Each number is 500 + 50 x the weight over its row's rms, rounded and kept within 0 to 999. Layers, rows and columns count from 0. Numbers have three digits each. The size before them is the row's rms in percent of the matrix's.

# v: layer 4 attention value, 320x320, rms 0.0297, rows 102-127, columns 96-127
# o: layer 4 attention output (transposed), 320x320, rms 0.0339, rows 102-127, columns 96-127
# q: layer 4 attention query, 320x320, rms 0.026, rows 128-185, columns 96-127
# k: layer 4 attention key, 320x320, rms 0.0262, rows 128-185, columns 96-127
v102 088:459512356448501524489600414529438503466464392543624543517522456545497575455560462466528542524426
o102 095:503523399463460586441461666505514467515497452416487476545426518447495550460541498529545469533529
v103 087:536510534532533468435481522509460506597581477522452415551505487512482431526431371540557471408501
o103 095:509563494410493431495522488503529524569460555457497447473519488599502552522534411514435507455455
v104 081:526432453477464428508518396492487489566541473409458466416482490537392423445398444417505495423485
o104 095:457503507486480462472526496454525468441579496481580537538441459467508484487462485567456484507462
v105 085:508493517611490550619413510534574517546407556469553450467530494520570575468466476557425522385485
o105 100:465499549531378534500572517536514435565556443468496449556626539496528499509459534505489488504454
v106 089:479544458517557582510519480489430461513523443475542449514508481531436616519525464574565448518487
o106 096:579467493448411488465519575504529453526458551486496463528471494447503389553400598491447485571527
v107 087:415459612454549490584480525518505483477498413569471473477485457481483579467561425404456470439458
o107 096:556637476450452460492437540548514562524378482497508449473505551430532440530520396452476448457533
v108 086:469488370538512619541512502480451507461504497546482452448451528506456566462513459507572439598497
o108 091:452520487474385539471517345483432479504442491464473510451515458476536542484537472569479552497564
v109 082:483509575493463553533499550475503489576469507512493457535484520442446529481387483459520585404514
o109 092:460543428544494493555605515518562466512460545586562455435537580515457502494493431527578487475482
v110 092:515476532570509456434467566531531484537478543466505521568561564438627552496515512533401464564520
o110 094:524548466412502527554511564424496534590524479507614537471472466495512510496565514531581484527493
v111 082:557491534494456495427497555507423584448537466477467519450470554572398513566449549528510425525527
o111 093:485521387420539516428471433538526549585498446517463556436497432423516594444459453501521472473499
v112 082:490459475546432449498456561528541434617468387420518425500474512440571406437512587537629492476579
o112 094:601494552448539467419487518455474529421577515498467510423513408501549468474583447554494526528412
v113 089:527472479391428504551566416548523499630619491600543511513470555474466515515516478457506429381454
o113 095:491505511482411449444432487515577383485485431459521468520455448599579517512486504489501469505526
v114 090:528609440483576428443437605523479511454545584477455540475556594462560518503617505500547556503536
o114 098:422557499506452425530541417537489490487443483524509535524475526481498522481540434471537479449454
v115 083:419503566484516508455494543546534461468614489399522467458557505552491495469436511490533498543495
o115 092:486419510376579463417457490440552573550460577640593468486487449438480558432501383515378448517520
v116 084:436499548518505481562527439503547505510563568581577504397540543458500512525493605477522591482530
o116 091:473476406549492534564468418549472409431462508412574534503578482561561476531587516491451547455463
v117 078:512435465578479558519423450498526487499549522500463486531447500454425561464608528511510522513469
o117 095:494469553469456552534458583420443505513455542597499485501509493534547477515590597479521442585617
v118 087:562455423455573630410552554468590472462518423493449463490578547522550557496587422551521591453444
o118 095:489512521488513525501517466577545582440495556523520433529544499516493485466558522533518541442501
v119 089:407477513521578536576502500477534552540445536504463508416470527515512479532432571559621467460518
o119 094:468440602551479505466535540492593510529505490582512420429499500507374478556476476481547555532529
v120 089:454467537552579476483447484495513423549567525474523472535532560539537469483475520495535513414519
o120 092:609489466459531551427497424524493483474636378420513518507518496497485468572467533517490430505528
v121 077:578505507490439487515421572617525498546464536490539538518508519501541452452456538504449563562434
o121 093:467418523524573579478495465563431513573500515488482414531409550481508494498510469475515460418549
v122 086:488427576554512443498613573424482477473493486528570478496542488502460469469571480574459491512475
o122 093:535505562604607480555459477510503372509542439449485491482503534555444463544454465595556448462522
v123 089:546422522434426438482602533478443577534515527501441400472512556452543470568548470526499520555460
o123 097:538495487528466458553567499506532474478566448541449498615521476486475520457498514451521471466473
v124 084:558552418477481524446508564473421462463440512420525480536491488506515532472589439496465578566446
o124 096:612507606443495501458492510512550466423496388486543493528433554438434539434435509489588475481618
v125 091:480518489559427475477500663574492524575602514574557504528618519491566461539586472489438458462551
o125 094:435450425461515410514505453517382533508497496492469495494423455541426528611505471506439579519443
v126 088:419489452498442568539510455480496517477491583446428515562498595527482532516532527436560492488484
o126 097:493478463539464568437481457511499563427476433507477534579427436601519517481438534441443586537583
v127 091:567521452586451516549514547451479566444460514550465509551512491589445385534512554500559578493543
o127 097:602551532516534512497505528549509517496493529496521487501438582511432489368490439482548429478463
q128 090:596523529410445544597549434565407430517501495517467436472511475560433515494595548554478571542491
k128 086:530482440433466439377529534406462538529524534544369459575447543445457453483484559529530563571516
q129 094:499563469581481474428524593380437524392499444472509525544521422554499556540473408460408483529564
k129 081:533492434506484585522453490520482407540556568527576522469469504506408507453489483467527440515468
q130 075:472427480492574464530390535534449478454607452519463470492447407528466472512494505511470441562548
k130 081:512547480429499486501500469416431402433480464528538557498472474502556592419474471604573529532432
q131 080:552513419468424539500537571478524564477373634476463554458501476514526524492560516470482456514472
k131 085:581523516486525506496527429504468475511551461420547533542530569463471463470523514526442442552529
q132 079:478457526483396532448528526510554513489504514334572534553475567490535394546575526494514482456483
k132 088:455577516488535563492586418520596500442532542500501523533450517526512490462398506458551503467487
q133 087:610451529467475433592547489482425442571525483558437591447472466510481534554471520507466496512441
k133 090:508482462522412420610508524497506548586446490443467508496455516552517600468511562472488536446535
q134 080:498432603519578554479460493504508518453584463580449555441489515519557529437553514477570440518495
k134 090:680426522496576478448479460450512528550432447522479549535438495484501475553432536456500559523538
q135 081:398440508440473510500564489551555510547426488499580471530551584476568397549474526479537556539500
k135 078:532586424540493494491515481465583496523467550482493569558471533505502600504505438449476482491442
q136 086:524615428481554519506511533434427394523454559512538530492535569518551565539434509462466554489579
k136 091:494437500458400534544505437517427432584422406497477472479460438508526516575482449548486477532530
q137 082:504526495461443525522440517471547492522477484462489469531539502468570501461558480440502562555488
k137 089:397541510571583554551491475501514479476556563447561490605577544544517485458513415569587462478449
q138 085:472517466471473467500508588463526512448548528556538375572474473444508507488540491464500525362446
k138 086:435494493582551497468413512530537538508522566529565511561452520543476584483420471477526545398482
q139 087:496392531548543539534643455589523485457506451468428480455458510539495481546554480575424522532474
k139 091:464527422629488481475551490515525534548522602510567423514450526582575556445439510464548490499547
q140 079:516533412436421555504541505551553468534427494555528468470455618410609499559443538424497545469499
k140 089:440480467518443539427602504490491592462541462543511424578533446587481569454428409402534486481514
q141 083:538497520457502616530586532446532525508425485428470569549413452496451489525581485583501502451441
k141 088:410543443538481451520562505501587532489495574516500447488492422617471485423424560497525516499517
q142 080:537446512518450606437401521435478491513443457398464571466471426538496607481597459530589519531451
k142 091:580583548416489445509531471522420549480537464470440511500517525442491536581464541464439540474523
q143 092:523465495525536405473414459459508443449534393606336498538457392466448469571424541594463519598514
k143 085:454488547540578346546461462476453588520521434456550501385518531475422543516504530519503473481462
q144 090:592599426508468488475479522565443553526493478510429531558551572620502456514531427468525500555516
k144 093:446487548505511402635490549452578403493562560493481516561562475490428542508458480502469541472458
q145 089:447505572500494487491518572511533480428519553476451551536439397552566526543510529539514435540453
k145 101:518392470388573594517467559406549507444451554485468553484558475441519509506490616432425441505478
q146 101:557470485589547436505453425394494438451558428486444534546477516519376493509494494501508466513507
k146 100:432467447496520457561464473549476559589429497543554595427504485554451438396567585444479515529433
q147 093:550513567463486481462486474481513510439651513544554485492539457387404468507477528525552488461483
k147 108:540529468481480502416511414555347460525465443495435445456471426486505487573507395558461453509464
q148 093:524524481505560524520485565444583507488552467502523471365474552451509497416557537472534544576507
k148 096:499542564537539468491521492449535529503453521510593443490531561545434413489537480530406571498471
q149 100:481450463543561424498506503494423573488489500564568465454537413520504470434571482531408439479511
k149 113:615484523393526468495415564499387420461529563500528504448505565439611449554419460543432469466563
q150 096:505464556605532419528454337522456490526416544608506459505558465468571477460491490477501520544515
k150 105:451597436516484477556494363445562493494528436428591525479599472430386541405522511474507541557469
q151 120:461536457374536488579476543458605521467513429472489515535564465483492549563463447502503493502585
k151 125:456476462505611572494531513488488606574464459585568545599458528498508564417451548471472369486476
q152 095:495544568431497482522561504488488469507533401548433507453512619533483527497495389532503461467468
k152 101:410454607428476607506460472471492528434511472447538466488449453490545497567589501484468525595438
q153 109:504530431450428521572541486491416429576572499551614562504543459374567432589405473527526573458496
k153 128:474531496470540442493521586485416532544472454467551488532401461444561458484462511645506604422532
q154 105:424481531465505504525470493503506573449413502492547513442466557482558523453538502339518524456519
k154 114:566493548558475403411477493469448501543494404440550467514517537538534488511505528400430542518403
q155 105:576521440528448470437510546551449468455523463531521481551489410473499494488432514536488533513506
k155 109:545507494531438492556473612517458586495503527518472536633491432492574417468375463533551564534389
q156 124:450495386448549365480547526510465438534525497558461553532499454502495503538481492461465604499493
k156 129:456535451424496466486560571454431536488570459518485516512471436555493471472398479608471533519475
q157 110:527474484510521467455528552512546539436461517554416488514382460441492492543457496421522522544417
k157 117:523508489521580460527578529443648577506524548472522458634339529501488483451475459515539584495458
q158 102:559590537629534549517509480572505546424435446480460463576509518532556533497508560545576539570473
k158 104:439473540540417446540430453484510512507564534481519481559524476534424423510445501433448544547465
q159 101:459507437505542514595480546481506539415503506477560545406468478538434516579440568468454407481540
k159 100:452510543529400515511415494583586504508502444462529446413532509458501516558447471382494421490533
q160 084:529425465407452481411532481451540448576538543508489636381458503431483486564556563526483409470507
k160 083:466417531411507485561441517570499545418433492494442509541568535568499420519500529397512576428520
q161 088:477431554451588541561472528428484442513528589423516454521474547495405529482581553624460390417376
k161 095:499475439499391464444545536396440538495453459599424490534476518504508623408442573468529568513514
q162 090:483535384467638420509508441515562504537502543539416489585493447510458434516436558474482493435510
k162 092:506399521583468465468524492512497511512602450507461522471492541510484439457531468506509603571494
q163 086:551462458499478490650526503554491486519385523495493437428538518412415399584516414531556578438486
k163 087:447503482653456552530561417490615459424486587529504425499498517494502553541524499385440521435487
q164 088:474473549555531505523535516562532409510507529456574525436569525488544511451643509525570394499425
k164 090:506477581474402602529474503476594499483448444491472452559561470540578422539392433400451465480520
q165 079:484425429497426509427553490524561441479628440472587497609551469406468587541407539574421407461478
k165 082:469450490515547561465589560622532534522528481497528461564507431520566481460573508556559532410553
q166 080:529542506503492516461509460488481456545541519487479476516428539492575537511406515483496490402459
k166 076:600467463573551471462359472519453469533575428500465477495515460511519482532477576499487505499498
q167 082:454528465567553535478452428550524495482522465564456570465537494455453577546413470548430564519578
k167 090:604482529432474624433366478403476491464461612512484425468485511521536464547555496528589490474457
q168 094:527482591479469520447506551552476531506481505440561511510479490454636532528516459525438443520437
k168 080:488518424504459553541593523509522501502508563483482593495450476510487517467497416519501535446588
q169 100:447497459568417535565586489480571444521551541467528428481448631508482462519537434467524580442512
k169 105:316530478554402532479522607502549569494458495488485453500419537460544477501463451394492450471506
q170 084:427484391527487574468539454538497557513466485549544424481524541498587546591517502469429576510577
k170 076:491571486418520576535521546538477517380488575471522507521497650515470532510487365522530526470514
q171 083:497549603604483537432542504378586540467452449522533557433518540567523524536507518541507509529474
k171 087:505470479538437455509457561582515486497475505551449481520463458402488552543456395521582529420403
q172 079:534629546542472544488441492446422552480498435511522447484495506505475524568443428449501500535561
k172 085:515443493464474481513539434521427465507536405622551517453543482547440527559510475574457534481523
q173 096:536535512562463487524588576532556544474511536449483489562547472521409459601440499561562522437469
k173 096:492559484620465487491542559534549542444559608465501497495487553543534480530490555471524471463510
q174 083:563547520496447426471428539473483432517518520551423539481512510507477525502495496496609447475406
k174 087:561523478507573470538461481558436614524451416466539524425488477448548512517504487507425584397537
q175 085:423499427510488516530565486428467571469571436390592459592565473552545493505599480514568446489483
k175 089:432494549465528446546482524437501510432446575410508461483446520446539454529516505388468481522476
q176 083:507458515564448441514487391491497512544618483546441459524539524519518493487526520541592436492497
k176 089:597471539458488542495374562493520464566534488534400463424553505469537429500458536436467494414402
q177 087:474543539500452481558462426475570529450574491502499519480593502376415521548486599544491519495468
k177 084:484490491582504439500471464422556458497414431506547528427487499510505591468466568506403450429573
q178 092:485529500478578518439480571486540415479528529513482495527556440462579501512467537528435493486471
k178 097:450499408449563534538554472531532532538382479613541478478399569538543508472613510415509449473518
q179 091:560508535479524382521424460472481468540566501579475480479454554445477532445413581449530585474466
k179 088:480458486614483567459509539554513464501583528509599411511520441514561511503524605480464548461466
q180 095:476462437394563516497470470536541548518516470547507513641508508471513464461630546491496470484507
k180 096:569539539552536458406435552416433464470539410457450473407518502501471466413458517387488568469450
q181 096:441571544483531501518585453462514554496486637481585494549469507551507533489502533495509491465556
k181 090:486430524552462550446491511525555521434516544465528454546474514482487510450439488480522409456444
q182 106:548423455431426522500494476542543525467503508466484474442576496416493455526456479540549421424479
k182 107:534507515477451539476446516514552474528538542563411482498513536504487562463465477467569538530540
q183 099:487480532437497404469456540541571511475526441560471497513608530522475543480507532535495482435507
k183 096:485572501481552609579491529501455494537551429490503523416547514571510552523445572546422512570484
q184 097:429520477524461497452380541558543525547456506533441475460541616550569462461471532564520546483477
k184 100:503538477496551536622398536453470373492499535582394462398563555431475570518498511481559489528478
q185 126:559503537622551542449478481516484493556528477496601480423542517453454456477574481536532490486461
k185 130:632568528538467490518458514511485389501568521548436453422509467466507514571546544534500509499502